python train.py --n_layer=8 --d_model=192 --n_head=6 --n_kv_head=3 --head_dim=32 --d_mlp=768 --vocab_size=2048 --activation="relu" --norm="rmsnorm" --norm_place="pre" --norm_eps=1e-05 --positions="rope" --rope_base=10000.0 --rope_fraction=1.0 --qk_norm=false --attn_scale=0.177 --bias="qkv" --tie_embeddings=true --parallel_block=false --init="uniform" --init_std_qkv=0.0361 --init_std_o=0.0 --init_std_up=0.0361 --init_std_down=0.0 --optimizer="soap_variant" --lr=0.00461 --lr_mult_qkv=0.4 --beta1=0.95 --beta2=0.98 --lr_head=0.0113 --grad_clip=2.0 --warmup_steps=200 --schedule="wsd" --decay_fraction=0.884 --decay_shape="linear" --final_lr_fraction=0.1 --batch_tokens=[32768, 65536, 98304] --seq_len=512 --doc_mask=true --train_tokens=265100000 --steps=4422 --dataset="wikipedia_en"
Each number is 128 + 24 x the weight over the matrix's rms, rounded and kept within 0 to 255. Layers, rows and columns count from 0. Numbers have three digits each.

# layer 5 MLP down (transposed), 768x192, rms 0.22, rows 127-199, columns 96-191
136111155101134119127110127092104113073098108095146089154124140110127155156115114133154134156130094145142121103140126122105140089123111176180129156171167132093163122121104127146109108121108112097111142132118134122118089123100095133129118143182133129139161106174161144112123154064097113079
144150111137113128088137106119109149111096133163133116154167125109142092105130115154141122115113140071093117105143133124141165154092112124109111200150118119126088094104123091114147105110161149107147120175157147105142129095141112169102149130124138144112080105135154188138149129153110117082
162093094089152117152105122147126100129104139172117100113080125162107182137126142097151143181158109108160162140166150165128132129136126094145138127219114139129124126124130144154142105111113152163114070131141146172098136084117125104110093086122111112105118112160091111164142139139174145102
159157087116153125148199094131127170165127112108105117114144107167127128111091123157117165101134100092113152120138102177124139115134118105140138109108143144151139142102092145095161145129129131171131137068101123129126143081133142129109151151113155103153103134147111110094067104143155111072
140100106139141134126131122114118111091104075151124134084157122161167121124146162138152151133105128160109091097126139131085160180139123126128139183123167105144091092129120140121117135142124123172131105152133140149112126102126070172099176124125149124120122145130160142128125107135123124191
152118098146134147088112120111139147139184108115167122107165146134155166147132122101121090116128124138132132057111136129083157167137203105157162147101110088156131159135155111148130118106124147108098147147095136118174109153123134128098138149130135109133113075170129151110160093142134157125
137185175136129135081138144122094113124191106134097114119091157089103108129106118102184165155141132134100123106120096159152123180140109104114154092105136111127156112137133092115100092163110147140101135079142141154095088116147150147171089100119112136134121088104108068165098122188156131167
143086101088166112134111129100136150137116134119137148117139105127119122131122109145130114155139117137147102154140129142151133125135132099125140160134132135182107131122144152148155180124114095145161116127158103114144111127098114082101121119130103125100136123165159132080081124123154079193
148115139133156108145175180166194107154139133136117119170094123129096089121118140166118105127109116125113124116158146128108148143132126144110155139082161069069120187146115109176178119153140169143150150157097122143139132100091126165148158118120137105132139071108143124096167124125119130094
104118145129116124120132127127153116121109131109114141121168147162118102137166108128141135164109123122127097169147109122107158148134152112114140112105108121142110155109149109161134133128095137132135140101105142148120135113181158147111131146126131112167102155131163152129134100119119154119
121127077116142165135143154095077108154113140135125151149159137175129134120185160142127136099161171110129138128126106117123114141160103141130141132098099135130111062109144136092150114140122136125138062101113152116116116141116154146103174122110111115175115138154116125122181133118146098142
141113119132142101133121117144115104166156189123113137134096095157133100191151163141127153143147108140147155135124110141102153173123114136108116117113141110129160135131139169129130110139138084134101122124085129138143145134130113154120124187145145145121138116110137119163144130133125141141
133097114118117060128170135085184100147108142141136119126090161131101149160077149113146121141098161162154147128163126115160108105152113128170127086115128129171092141195165106137089120124109104083099125111139110114123140105160165147132124096159126173143137129076153105157185130111166130130
129102119090068136138133122143155157103110094120103104106156104159121096159165129150088120142179136111143129168099116136104113134124114129104126122135145156144135094123129151094153114138140140126134157130138123143141133107144116145119100157123162121128141155139149107118134154097110153102
123143146130131088112128135130118111117093093144137147142140133131121150153137135150140100154131124150183130094111071124155141114170144098160157112128156117127138144146160134174120128176126163128112112111125098150104122139123094161140110159091083126100117071117083090138086096099144122145
090141142127150167123138088152131108119164113102149106145100138125118078129144154103116165157126109135128139094111141149108135124149123165122136140131144146152140139136130128115153132129150100117088122144146168163113142118121133122097113127144129110107123115081139185146139122126135171118
151165141127171138130123122128168094146116134157127092128105147121164126117139117136100115182181133112132129155160150106144105115144123105107102123122125147176170151126084124147111118125102086104110050161137140161185117123163122133160149113164106125120091133092124136159127109176125139133
150121138148183119105142085127161121149134129116163092186129102117116142107141101104118100177158085127088094128172149150145152112157117153126145109140120109106147130124113147129148140127128083149134155114131119148137135122125117174135086118063124106150140118138088141111129152111134147112
186152165150187098130092113062149127159105113129101113130132114144109077172150091168119099181127129109100076180127086140147128094132139136138121186126145139119152159118158150116129077159101132163124125137133123115178109154139154139137116130118122127121121155144134124133112172140151139101
163121114132151113105107150098126129082140105137102169099103113133158128157140118119153131115111153131135093132106087152102115090140150099154151137124094122153109073143112147131144123129133158118105146127133185156120116107118144174143092136109083102122107110098107108125101123117119117144
140140104151136108141116088102161129112127101142133111127133146073120094112154134228108123142109128138098167134149175135160107129138106096142131120139127111137124158116119156085140112136177185123134140100127105159126090131114107113135129128100098166125115101148134126143153124163134119132
133131094101118112139149164125143117111130106116125128076150133100180135143144101113118132149126132090116139078141145123149116106159136189150144132142136118122110140093128113102164094087166162117086102141142104116153076124138130122156146110130160128148149164085135204129118126124156188141
144141098093100130105110115112116122089099184101126155180181123144160109119106149144134115139097142114123154106127086137125142117116139136119079128117168098136111103137149127145160091120090130129131160141122162126148131126089108131114116143124132141162126168146114135101109142132120108164
129097103168086152125154130129103151113142144172175151156088112134153111091111121129121105113130142134148104124133102123150144128125201108132110184121094103108130106139182133154151133121156114145099125106145153131121135159132103125129158152119135139133096140158130161077104151117146110126
148096155152121145111137121118112129130074130130152105140177098112115152115104127159173133140122128102128122141095122105139133127081138107147166137139133067130091103108133127103124126142171167143159155118123133127149103156142119187144101122144117103117155139114128128121148118116140131132
134101124117105157119140142171120144135132168125104116163083117108142115113141109107122099134106132090158137139144182104150140149120124135123137102163094114138128159122095148101124155087131155129121133094104170141086153158084125118085160148124146142090074094129143115105111165130122115103
187106172099073097075130113133126143151118115152107101148144120098136117126125143164124168139123128154111105113170131159122150113124098160117150132121131143139109156124122103144102108122116150166173141135162124131096123138143109148134122152129132144099133158113153152132118123139080123133
103153140094166121121116146148148104108138149109144137156131141143133132100119117119160150124143146128110155140143114118165164132140158103113095137175115095113143134142167160084127153165124106109081151122101116125115158156120160139157130147134132114151108097131158137149078150117135070123
145130120147112151115126127135119111122138138138094149087155114125144128151159095098112100111119113133169111127153175125121110171133115109139138167102098097100098116146127128152126089154149153131122174144112115127147165089113107151135131122119105145165176161156084150112153100137130101147
132150159086141112154136163165154108154139130125114156134139113157104157143165114127153132122099153139117133149096152107109083138150131141141135122091148129142096074101085111111085126148142142109141137086100115133148111149092136122107149146101150148138154138147145113114128157142139129104
128080137142147151120121129144146111133138117109114148136107137097119172148125111116116170116105113120131113101094147118084111162085143096151127111132151095121131121132111178123125126120147052140144101113161142115132153118138157147127143140142121136098150115108123139136128145062110118094
113091133135130093145118143129153096142126165144083093142156117107112049128092149118135078126159133146141097074172124125144121130121087178148094135135137141110104152141095091104141142125144128132118141194114147112149127125082122132118118095125111138090103154120102154130163116156121128102
151136143191147132136105096149134111197171149158126111135143083105137171141154138097109140128149090170110151125137116128134135143163086164112127179107087101145132053189144133089139151143184091110125177166104107152113095124142132149142115122179117156105135083100156121176124141141139124123
113145104114213122116122060108138125151117142108167118121072101108102114126140158108133128110136131099120061127118159144140118138181118144073141112146158107114146133121113177128065107136166129134116134127136143086121127162177062116162133112100102130121180088122160091138125127085114124147
098140128119144118118102146120118117131140149099124119135176113132129152088125132129136149094121164100103073148107130130121134123180144099114119162121143082164157141136161119163127088118127086103076089144139109157157110146156101125159187129135112114119147140142170115111137142067149119164
125109102112108134136103122095105121131146153145119126141160104126146140058129152140140115114104106122140140139115136131176137139124120157135128123131148131116093132164125134132146109095100154105134136115121143146123120142110105086132127107140158099124141133144139129168172110127150108168
085160074128121146123144113105144118142167123101153117088174047154101123168118142119149144134124160180130161159127128136155080155133111122104126115154116109151123134085138151128130120130122106156098135122101153088141110139130133136123138118124151105102123104115138122122090133144151114157
112081097099181163082136122157124138142152161154147127110132100132121092130153080126105185099136153109094109177154127124095169115096118130193113140125090171146175109165121146151111108145126116106175081161188129091169162097128133114115128119130126171120110115131108131108157131120122131142
114128178144160095150120131127104131132137161136136131107146124174119179075148144141138102140122153127111151169169137121097124120130099115157128130122107110142142139153098124120137158129145142112117130102120115154144134155125143119099079120123118174137087138124089085116093116098132169067
140145138151109135149113119129150151144128144151165153106150151111143099157169140132109108116127134161093162150131143145126143116077111152118119116107072136145128123132122109124168133129142147095125177149116165127131088086146118163129104134103158118100098153156090167103141115123126115167
090121139159166124145124103119119141146145156094142093120116118163108139129162119112160140148146120141097108145099095131135103148141122098082137177116109145160149105105086118099091140114127133126126105108102080102139105123113126138113094130136134117093160124149112135134106094117173136131
110133067099128106149152150093135125097095109146077166137097099124122130145152086137132109164118117086142128092136143108145116175128181139141121100119129115117122131103103119165108110137135085099109105120134148107129127151104108117173121134098105117142148127129113137085120106113127140132
132096142117130140117140120128133142107112158126106127100134144137146130139153095136152112156136119132135130184097158155164121125150107121202122118137129130174129171088138087113084155153114118155144148121129132168131105146143113098117138110104127133099135104137112103131170124125118151170
153115115152134113096123095138119138146076089137107150150135192148146040119118149125098155109124162142116135088104190071161099132147132166157148174150121111129106111129176123101098127118116103159107142126138139115076118135144120132123087124159162136149178105143141156168100094106096127092
158093124135089139132171133100093118142123163126096141111149115087108175115155090141140162088092119137167136194142130123097137115163077076170113076140104109131143143114116129059093118121134135131119143147123084159082119130127122132091125136130163167108104151128101151132127138153153150132
128157118128167117118105111155121171120166153109110105133156114117137182128103056133106104128166146133145146109177147125143146085138120155121155134126121090145143094136109092099118156126087107145134124145122144145170132143141148140121121116111124136126102117102140140122107153134099160112
107124116091135109129117159130125110091073125092122090129175092141114125133167152161120132167127129113154185138118137127162122107160126127081078108102110170120136115149135134124151149136112093135167089108104130115136154135140173103147113132135063141159091095094128101169235117126160136112
137128133118134124125161110133128153078120082171125119146076130090144146157125106089114147134134120140125122147097114112110124119172167118125122135125129116101124138134140149124097157125147081150133105145093133122123150170092099143128105056154102159122163082149102116142044105093116108116
114121126116136084130127108130109130106097153126146128118122124165145145114150123158151156146090124120133123136146157157163127084147097125154164127132128148146142125166124125125153136143165108146123101167167135135112151147127105153105150110127145133090102145133130122145098121129082118133
138128128154121112142097126130132084120086102115139108093130097105133143126155160087142063119140125112168119155129132145147144136155105120104114134152154107152100127097127178149149119151099103140159115116109112145143145080121132138142133144165125102121115144084122107169114103081132109137
148150125136134109145120140109143132094095177094146101098159171118103149155093144127210132162105126135121139115092139107116134167111154124128122138120149165154093125126108134176152142103096089115175137106118138143151146090154133124116156133101114109119184134146112161127110141116115151112
067160114128108115142069161136110112107145133128135084147127144137098162157094142158119115167110110124167156139113136123089118129136146089145134137185116141126146133169129120112104119123131137139134104115107134176093118107111102111133137152121098086133133100123115173129121099109133105130
127141056127086166100131117114174117100163148101177171116107106120133169142154108109156135091102104106158154117124057058164116118149102157092091116112114114168100087165144131117142132087131135114162157117121149103094106155097092140166111171102152160102079100123116093115078165108079119128
110158141143134139127168122088137121119141158127162145143154137139128115106117128136100075207139132137095157144142126159143120109125120131153132156115106123116158134167132143121188095136087145091132133135173093160131168076111106135134147120128168112110107153146147060071113087126108144122
103116105142125110105123120123119137114142117101106109151169086130151132138194122104128134132140135125141157118106161122105155123106124066146120147142122130095098121109128125151133110140104122119158139118150150100100115150122149132134163106156135157111138169120107098092103163113122116165
072185121134118156102168110134135097124164127102076123121094173141148106106138092123119113079122162136106116108136063116136116132140120123132132102150086106113141100083153109161143092159095138152136104080116179151121161109123169084114137153124124129123150127114125148132114146116064087115
172134100095127148105107124133108130111112125121173110144143130139127158166127108138128151104123116147131111144110162112157145136132135145080143118118155146124121134132126073138145129147142158123092133125144104147109132157111157166109123140109111123097105164085151130137176162122108135114
078132081123151106136097127127092119161101108124101147173118145100157073119122123145143166105159081113066126144123169155121138102114118134080137069152142150111178168109128169151150130115164134150136116139165096140100072093103141130164115135136178117130142098138107118103174172155120128112
141150157139120157122134137086097106148142156160196126128087136107090129128090128112089165082091122104113151087109157070098098133110151126135136129123124103170156161165130161118110129123121054105156118178123108110095124178096132106102123143132107098075157112115118131130133099090086051092
150181121069108115095097126118152116123137104112122098120166070156160159118146156135186163140177116121125151160123151153146083122104092136113123156167110132069077156079134073152098125135114127127139067157137108105152134115144128131153135109101135137132150135149133123139112086146135173120
144107145102134142145105147154113125100120135141061150128178126112142141116128147088122123162086123141125131161133101140119130107137157160163132139171101133153114149116074137103145163116109134125126113137098123145149106131122073149109131143175115209171142169098098161121095100135100140103
138128091098171141124155082095161147126062160117123107142074102126144118098143149105154131156129104093141122149151131097159106136103132061148112138105106115130125100110103130168111149110100137173116121139116135124089166064103176138186114153135087096134144108136128191129115107126115162127
125139157109143124131132174138151124121083156099133110136177112081148133150107085137111116167088124132150178128166104142168129130119131112100123194107089152110125141106142149135125103136121096147108101111151135092132121120158133150149136107146120139151107131122134114120129108175151113117
093127098132094112137192089133090135130118146140152078103158100125125153128106139148148144113136083149149105119137120135112114137155171091115160134127112131144119170113147119139102142136136163144126145123148097138105148145113162159106123112121163142103097109135165108137142079140063131116
077148135113145117135105138161170128137135131094162123109153097129111132127085090117129101107093131105093099118148136146088092163137143135130149140065117089095083090131137125125118125181142104150127118069045126122131185133106161184065166067112111096147101147145107142100111058080092154125
101094156186110143127146083115142152119152177126132125146136125097110145122160147146125137157167117111118107085149140133119157139136123131170131157121117143120143106098157189150127116107103145107132131154076142124133156107104131128109164138090110103140105156149169142113162126133104103154
163175116127120133127131125166118118126154190118135131127145142144131120176115112132125146103111169106143111098096140134124119126121141149125128085117098117132115098141123119109158216141161148146131159147166123085077085151128144143117121175103130128146116143117185106113160127099118127150
148099112099140132095149169167163166094117121117111095084126154146119153168155149139109099132146118131132146203119126125121163160097152144135136126088143108109164110147130125120148135169134133120110140139103125144134183155086131128096128150140152157143105114105154142168146131114151143138
147161139121128103135097106109120139116116108156130123174123148120154065173074161093121133142150176124119120110130105157118076128100109155107162122121117120129121115160110128071132109142109185095134109157115114100121118131133128124132091119147115134168124126135095172052110136171118127115
152124107160091102146147146131135112121138111118144121164119143112152071106122117191183130119136111141124143193129132156124128153080150130109146111119085150146168150145091133099144136128086081138152122106147106109163148143173138111108129142128166094124151155113130144144115153144148115117
151151133161100122161124168108106108144066109121152183112108125144130087150136107131110116135133159142124136173157143154175113113109098094109126130148120119112121120156159094092133102120165130132138145115104136151127149145124113151095086099141088098090136111136132116158141160101136087104
122121104078120123162115134093121150175122165158116118097121109152084137164151147099100094135162118114090125121124125144148071166137122138134148118164127148135077111127102120101113075134107133188170077130096118120136066139157137152151139120092137082129121085133129135085136127121125101125
166135135147122085132108169113105156145184135151107096170174128146160139091100105146162122103144158164124084108114132159061140143130102111144078130126132102108105120154109136153129126104155129120117150108123125134082157121187105118154164147080129087142127146100130127120145110117135099128
# layer 5 MLP up, 768x192, rms 0.217, rows 128-199, columns 96-191
132142147105110122118115080157133103150128136115156143137127151112135112127158146111144101107184088113154104092108130195151153176150109084129137129137133148087137095147145148135135100138083107141114146112136162105111148087149156166123123106136136130099084154146112091074174075173163134140
130134132094100141137120141131097098140119139108133124159113108140096145149096104110111080135124126099118122062145157117143134129131161093134130133134131113148139128114158165134163131112092123147104140095058141121154154115101179150113144106129132126141077165105093151164169163122144122115
107129071127103111112135097122159092132101142132137101124112138158142109100134070133146162116109074125115195110147131147081172136133144128146117108160163081162149132124122150079134124195076110162157110124172122115147130167120121117138120108076127106116106085097122127129141125106128126119
084115147135108119179135084132151100123127096181155124112155149139100107135105125148114137111152115102140121114112111129144151168127146089142113130121127140126140124140107131131127160141097136133168159085132092110123144098151128139121130099127125125123133109142143118121122122112115100115
143083121116153126122098138133095128147115134177154151161153089141105112168168145120143124130133114130115142103097101122073133148166101136104171105093164146136115111149152153116147139143159161109058161142118076137144117126173130151111101125164156117167163140117093141137155132126112134110
138134124072121139102142116122129131096166188114126124128104148138110132129107133140166083152137097164131125111098120130150153196151120131093128101143117098109146153150111160143165107173087146137118170110143104141185137149162115143135165101114104069153118201110112107136107146157131156157
129154146167129148136137144125146119137165114092151138137119181092096146149116100160118116143165119146133144118120141144107114116107148101151144117127107100103145135125142105138123117125118157083175124109132117163092140167147146162137141122131118104139108120170170135171149134124145128160
134132113134138142121118098165152119158145099143113144150174113140122110140139153157136099137147132109139129144124097144139140160096119129131157166148144083163090091150134137159148137132144136129145153087138107122135105115152120100138159117103123117141129144163106107120114170067165144142
119114117126125152151121137152129093159132148099135118129122129151140126183069170105071150144105144105124146071108144091107092119124098127162106153120102120123139090121109138107156114146126124092161085145116106099141134125109135114145159121138140148129096138135106099159104124132124145140
153118136129138107147078152145101123120167164139055102127113099123185101103136100097119130094137184167147163129095148118087147133187125145196102112126164151092109085148147121136108098121113116123082143139108174158099118129098110147152131166111113185102098112121150129158114120143081093154
121098120127103116160122137139125141136159140115145132133107121159152113141101131105146125163140119169145119111103138158107164166105125098145148145113125182117120144127142109089125107145159129130130142103129122146119108147140107148157159128144134106133164103131148150132102166142145108059
175131119146115104164124120113143122130109149117178123118138116133138124156133126127158089083105126126130120152141111128139084093136125131154099100092156106090055115181169132094130128112114137165120094097145077132097129149188120136137130136146144135089080157082092101086134120136132138141
123094147118118135079120116155148091116138117121151082155160080128128111124120147124089137093152137122122097139081156166151159122145137130179148098138101115119118147121151153145134140135090102110119130106096141151120133119123143106159110126171169141143162142126101165151119118143128112097
143130144132110091162062079119075145155122110105074119168095125150144109109134108165140140144121156136192156145137137128124119118103147125134192110157121119130093133156109136098118153126119156138136115121098101139121103144126139130149101137169114124131182126144157098126095132102092147148
156128140090158187155144052130141120109152115117157126162103114123099127179125131163079157098141107151142135140145097134126128161128099106148146147159128138099090134147128123093135119130141104141097130129129151110125145139132151173116136139169098144144149152103126145168135114139116129073
157124121143147149158109106147130124153118096143135120131107115136153094119146186088117126095137117107123160105136158086132136128129112163145137143100138089145137149142126090141146135137134107132105100136139121144103117108170169123138103079129152081120178155142110143068150132133107113127
077134145096161120106126105118095146117111128103144083153124137103150135064130117139165135132093100127141106107137105119146116151097122140161075105095094139123107154107104183161143128150089109136123116135123169114103096161149131153155104098150113143127123151144085129110165146130142131133
096153125131142134137116162104062138148093121151139166158190106127155137130141113203099085107136161106130104153093113108130127049112126099125118129116135147117105137134174124143150078149118169134127101138096115123190109106151170124106113120159126125143100118129121115106120130088188113124
093104129140065149163129153148109146167155146140091129127130171173164118131151099147147126138091125148152121113125123162120139145124112139121177079121095119124135147126145126146107157145142095115101091137105110113160128130136097096156097155129118137087138141119135161102076124196118149143
096147179089175130142101142091112129106118126147126104146125120122131144144087126142130144111103143170114159152141173114117098169124107133148114152145141080159133103114159170143123133134133133082163179138160089138144114120131082180154107151152119129148072149148114123122122132146125142115
125152104143174159113163126160103164158142118149132125120102128147170085142140119104102146105137095111141104143105148154113143129119152123082144111094106150152124128135122142136117146122133137134090077094119152124114086157130118133144115133121152120106107143093147131135116104114099115124
120096133168142078157146085148130138112149123149132109156107153157098143116106114132135124156127161124128148133152100155106176119125113155130101096179100125146129132107121172138135143159159130137135119129142134128148168089071111142125132100108123113189099165135114104109124139137118108103
170119170063103146097118129125093138137107140117199172160152126183095124155128127144105139060164100108122138130129146141120160135115142152107128118125088138145106090122098096131149150142130137139162089121136127099155150138106103144189137165093104114148099115163105123142128121134121098148
119119138125133123125145190124103128125126132127131134113115146062153148136140133113134143138132164152140129115152116140124110121122116122170132136154141181096118118153116096136153119094154094156143145127120147133157113135152143112142065153117097134111153173112113141144072164142134130176
110109126128117125153137104121113148124170106112123136141140116112101085126120067089119156111093173131111156150159106122165137089107168148129104124136186154149104112135121103117074143123111146107146102089090151156105125108109140126129144131121125115099104092150141141136097167132106090085
164118133090153149130106112103083075122137090139101084145112110084140165118118095087132147132138111137138089144137123154088130094140142121144139161153091145116150154108094133131154154117094145136089170104116118143124087156152136087105135151117125116141138137175118168090131097146102178126
121139121128116148127146128138148100153074126084133128078129139172150143102120124121133171097099155106128103109164136158115184113072146126128115128148123092114141174132157154102118126140154092126108182070128128153130129147099111123117167142158157140123165119115134142157139116147112168129
120099110126153142114112125147151148126165132162110153129124146166124105100140105147096138125084120107129150142125126118158145125110130155104106130153146127114116130078088116157086101171132107127104128132114104164127136134088124112137089151131159152064141093119114159103146118134131103127
129152149106062148168130131127158132099153103154125137125130134155157102100109124148095119163104179144136095132158098102133077163141118128128150111170123088163109118126063115169154106127126093115136127090108129120087090134142122140160150136125160078152133125123135075107108125112138123100
120135140119149111101122150177137150105095102134102145128122164146091115126180124102121146106110118116145121097136137152088157111136077163163131138075125088129134145130168124129140140140160123099138125119131097109156151100141110156147125152099138144102144130138132138161141156071108118145
167113119113105139132096117117097146142129127153128159136083098122107150155094136134086117112170127114097146145096171097129117173130158153124125119126112171142142130123135110114144151152098117158163147145088160116145167161149089130147126175086144126107140157109104080138162085138121167151
152107151126128099146127134092135151178114162138160104132068127140157105121117095114165132108135194171097152070102251152093095151137164154147078184149091152125117143129181133097126163131144116100086103145138141071087111101143093139143157114121134078097181123092173111123120176151143158103
139099137145142108153127119124093080116126145123110103086090106120140090142144107123148157127098099076171140064109136141127134114140098105130135107078138145136133140125134132106135096142101092172109140120124138091141117134113121129123128128133135179120115111160123146180117118144097123110
159121172128086146136143100138094145153141159112152125161113150146116102147161140113077096114065096100101109129114138150126132153104132150164137105142153150158125143181142184137176142114127125147115140137174160138126092107117161106147124129109093134107111089129144170117153157110061113142
139118106088150152116114161152105139124099132117147120153130141109115094131149092087102188124129124119157118119124147102079143115131131096122092093100125147121141098136113113150122093109129126145139114102158126145069114076115151162129111130131125075120116149132105142103119113077139140135
090159100132149119125128152126143131159137150099160063091170121138109134143132088132156140143101120132146082191136131156110126120119074119159130099102119121103098116137113155147124126138139088137118138122104168117136124136151169145155151092144131078153137083158152127095126119123151126123
140090160128126112120125165149079187150119131089153157115124121138083149111129138138099116137120117146099134120118147133152127129101103109107091124150128131128109116152130132111139100159114143132173101102159107138140129128143080132159124123131119189101119095137167110098098139134096080160
127143088097141138141140153124139106161145168181137138139095153108146157158154108107144162113124152082151114095105099136080115096143105122144109122119153115112098126149129122104103140134121115140107149061102127107135159132132119131162111149099127103120122130121127130136092146119143119143
146148133134122132187138174162142154147125126146119181141123114113118161112101131105132168136129122124151137101167121108159165118128174143170091102135124161131116097118111146142109118124103101110120111140151159133127086137145135083115143124168140123123127149126155087148133141117143136108
135134166136122126134076126128105162111143123120111153116095118152113147112153128117109144076121129111106089168079139100152127137109154105116111135132109139138132114146133142103128115128104129129124126088093152131115116152172132117085146160148120114130094094144114136132116120127119144144
124118149154069159132137107141127114115154097110090154159174105127146121129089119127143097089131167118081139137131109095145112167115113108141121152111097112139144148141120140147128128157161129122120118109147114093116097143147128120142119135161109147136139132143111181117160131170168131088
138132067122147131143193127148097127095132146144106129161113121129123125133139129105087164092148154112110137118146106174110148132117112158134132071146107137097121134164160174141148123106127101158130100118112113156084152124134091113103155128080118091088136134153168122110109134131124106126
099122136173166098116120073123171145095143140150120069114081135157109118104100138076137105125101137122098091128110115148137134140085141109144075126120153126117118123078141148058169123140140134124129138091141128083120137141114109104133134110140088123116166124164136130187164143142111133127
129076087073109155112146134143125119109089162123156102128163139119134148147158131121129170082148110096109122134132170169138104101102139110089132094123113127132108160150147106105147133156101108118117152084104117157099117113093140140147102176141120155104161120136136154121123117127073120169
139126177114101088155096128122131141121118116133148104101096129106115106137122140144147143116132140125139152134118174122101119159121117170169143149113156141102163133149168086131140085142212092091073171192131106145145090096112140107122121142111113168111125109141120177171121151135107146158
128103151099154099093082138112100128163149087141094114155110147112169091129134111164170136097135120065122100149106122120182122092121145154120094114129153123109104091137175106168105082128146096099144114142101154109130132140142155162089112147132134084126127125144134145159150170141148155097
121118108124089097147099147137110095144092175145134137130116097085139153120133116133147113117082133137143147160123129147128091177082108142119132130124145113105110134090142184125143118122120172115113160133142125103157125170168149134188149133142127084115129140152104124148171095132143151114
127127140107120119151129100156111123089146124082145150117117131120145122151129143093123142131167128116103164149109156108096177102124145163113153096176136121137099136099123163141147134155134096140108127118148136129141118129192140129116149119132112101133107124108100093138190144135062136159
111077170146145131128165146123122125144091152151152122181139110096105149120109063095111125124134146118170091134110147126141099132102124102119175140130100072136126099113142143130082132099145095160123141117132165140140137143155123124174175116092138098120118115184105150111121087173165098112
130112163143141131113156136105127122108154137118108132136133133127178072131156125095089154148107136107121090120134143112140136124129191111113116105111136137134130125111157138103090149125131134070156153158163120139068133165138128112133182147138109146128113121121128140134155118126087122140
160132109121153119136117130153144150163117141131105093130107173151078112113103135135151080121133108150171143157141202136124126132109094120124117120131108134123108129115109121153142129137099117134120120149095099141090095126165087130118119106124110126098156145125121118128157118141137120165
161097122101108145126049093148109116119143127170157131140119162145099066123170142137175121116127111109110079163149156114123093077108153150116134105164118099146122103122132126141117105100073171111107135122074138113083110150113101180117132131146148126122102105154125101158160190151083127133
082159131117145159127151155115108141145146119150142104133136120135156127162131154159148119099134125133106139164119128140160117112141100108150112092153127107095128137159118142113121152123162137125148124075136159150150146078128158093134185101163139115163120132127159050134138109117107149177
142126123093139163123080111101155132158121126153136122148114157144149152155136107128125127146125172129131152138131120139094167129141146139145105141131176143098154123135140126128153130155109097115137137130118140107108130113115127102118170094099103133153159135139152162146132142134119119179
083147135145142143120151075138105148125125120116142122141119137118111114152104092128137109091143126169106107151100136135118095124131128166118132089136093151127099116146125121108151168138119144136120132102114124132116118172138199147128098134153119187093101106123153125124154144085157136076
159166106089168075130115163108090121117125134149099097159149148134161104146092099136100151101139143134127134111132139124123115139152152116148181111123094133111135143143121112109159138129140154194128128128104183083129089108152123165119132094135128099134125156104138117098138133152096061101
113105140117109184126143117156120133141088150104088152142105167189083156146104122117112117112168137125147118092110188075117114098142131160121157138083131145163126120152119118132131085121138119139113086136110114162142082149114082147104135116097169130095144141152126141139140129119158120107
074131097140130176139086123089123157119151133113169109131090112095089073135150090151127121108114148134110102134176132172138096130108112156131129124152164150112135134131136106158121106148131151124156180141099083114156134139092146143113119101097119118080149122168134122145091117125160125153
145104155096130158127143144184161142156147150141173111138114112090102138143170116141163138100130141081141140156118140128146119128129152138104090116107109119112087139141130188112165123159083135101169076088171141136162136140141144126137125137140120089135145154117164115101131081115144108094
107127168112086142142095100160139113159107136153109129147152158154043119093125105140134082124105105145144136103147136118121105117121130080136099128151128154110072085105144102160115153165131153116147084119140181123156155175111161145130169085155116133085121166124133131096145116119167165089
158116126157134121114129135126107132131108139155082101154087144161124153171174103130128131146146092114134106104116084124094137138123089142161128089119138111112122138140095154189123129120108158156153126143121125129091131117131149098101129096131176136122128137158125134111136143146130163131
143112134129112109153126124160152118118136105125132119129127159146160125116090128140159146090117106109137091106113150147122147146141096123131110111110129131103132081134106125135134117116107125094123076154133100134118130106100154072131105101084155085129130145125110149114134105137174140101
118141137131118135153137115114139105121101131116102119144122123147156162137091125162089103104108141150080104114161107156170079079160091078145131117138160092076129084114141132127152144169147115128107138124155117102102118117141153124131184145147140132149120175100113145145181160126097154161
107143152146151124101136166144102140186109125117142143132131106152123131118148087099128102135123103163116102129105142121079130114121094138153139132126132123101090125119117156102112140156137140149177100132120119145119145109100116111078126111094137110174115129144093144082090135119079173136
117106098114092108110162138134114125152126128149132131089114141155131167146124107116151155137124117118130109145131109139104141166115112114082106145089128091149142136101160156142122129127138105135145125106146182131110144143121141119149145144130113165097121148108148107122142146119106132148
154126139138160155139158138119122138146081141116135155127121137135092119120125107098137066158106141180132117081119108104104127105128127131127147126181156140101104097119153145123135125113131139113161154150166146147130090150103126086137077139129128157150123150136157140152100087147140126090
110104136152090172114140163138116152151091154110095099127122141112083172125119149095119188108127147108119144099153078130177156132143132145134101161111134145132133098145137169149138161128117106166128139144144115142136149145126118134167143100146119099103146134161145116147131129121130103149
118144136145136145150134171131094147170138169160137152146159147126120147147110108138136181124173144117100122142150102156146142097125115163153033106136108120126129123112112123086137128091088105142172123135129131101114136172130145115134101121109112129142097081119143130112124153144140114148
144153109167153112127107120098114129131095149119122124098100115111130086159122142171138123111140089120132130127115105117135148120127130107152121142089099069114120099178116141135155109127130147109118119149117143117152109135106150147100142148123143084117116124153146118161150069086156117133
093094171135125118082131132176117135114155131131102146148127103118133150131149120145155151048131128141097133133153137128123116129142136136141163163138104162131132118148165145149161108105138121120130139145113116144115158109143142113148132145121099098151144145170139107143116094114132126116
095127146106091153156104147161113136107114073114128116123136162103137149130113130132142128181136104131121216120151099138172174179127105131129102081136149132123109142148117116124111122137167112124144138131128162110105125130135163138132159135123187136140147151108130121146111135171136142152
110129114122101153111110139120094113124162086124154092115110145170162142126102119134161138126109146156123128130122121136118145158135155122133131175103129114138136159135109102163085126109116113134137108121195140086134107083121128147144128133122128102128101151116126134094140121114176114102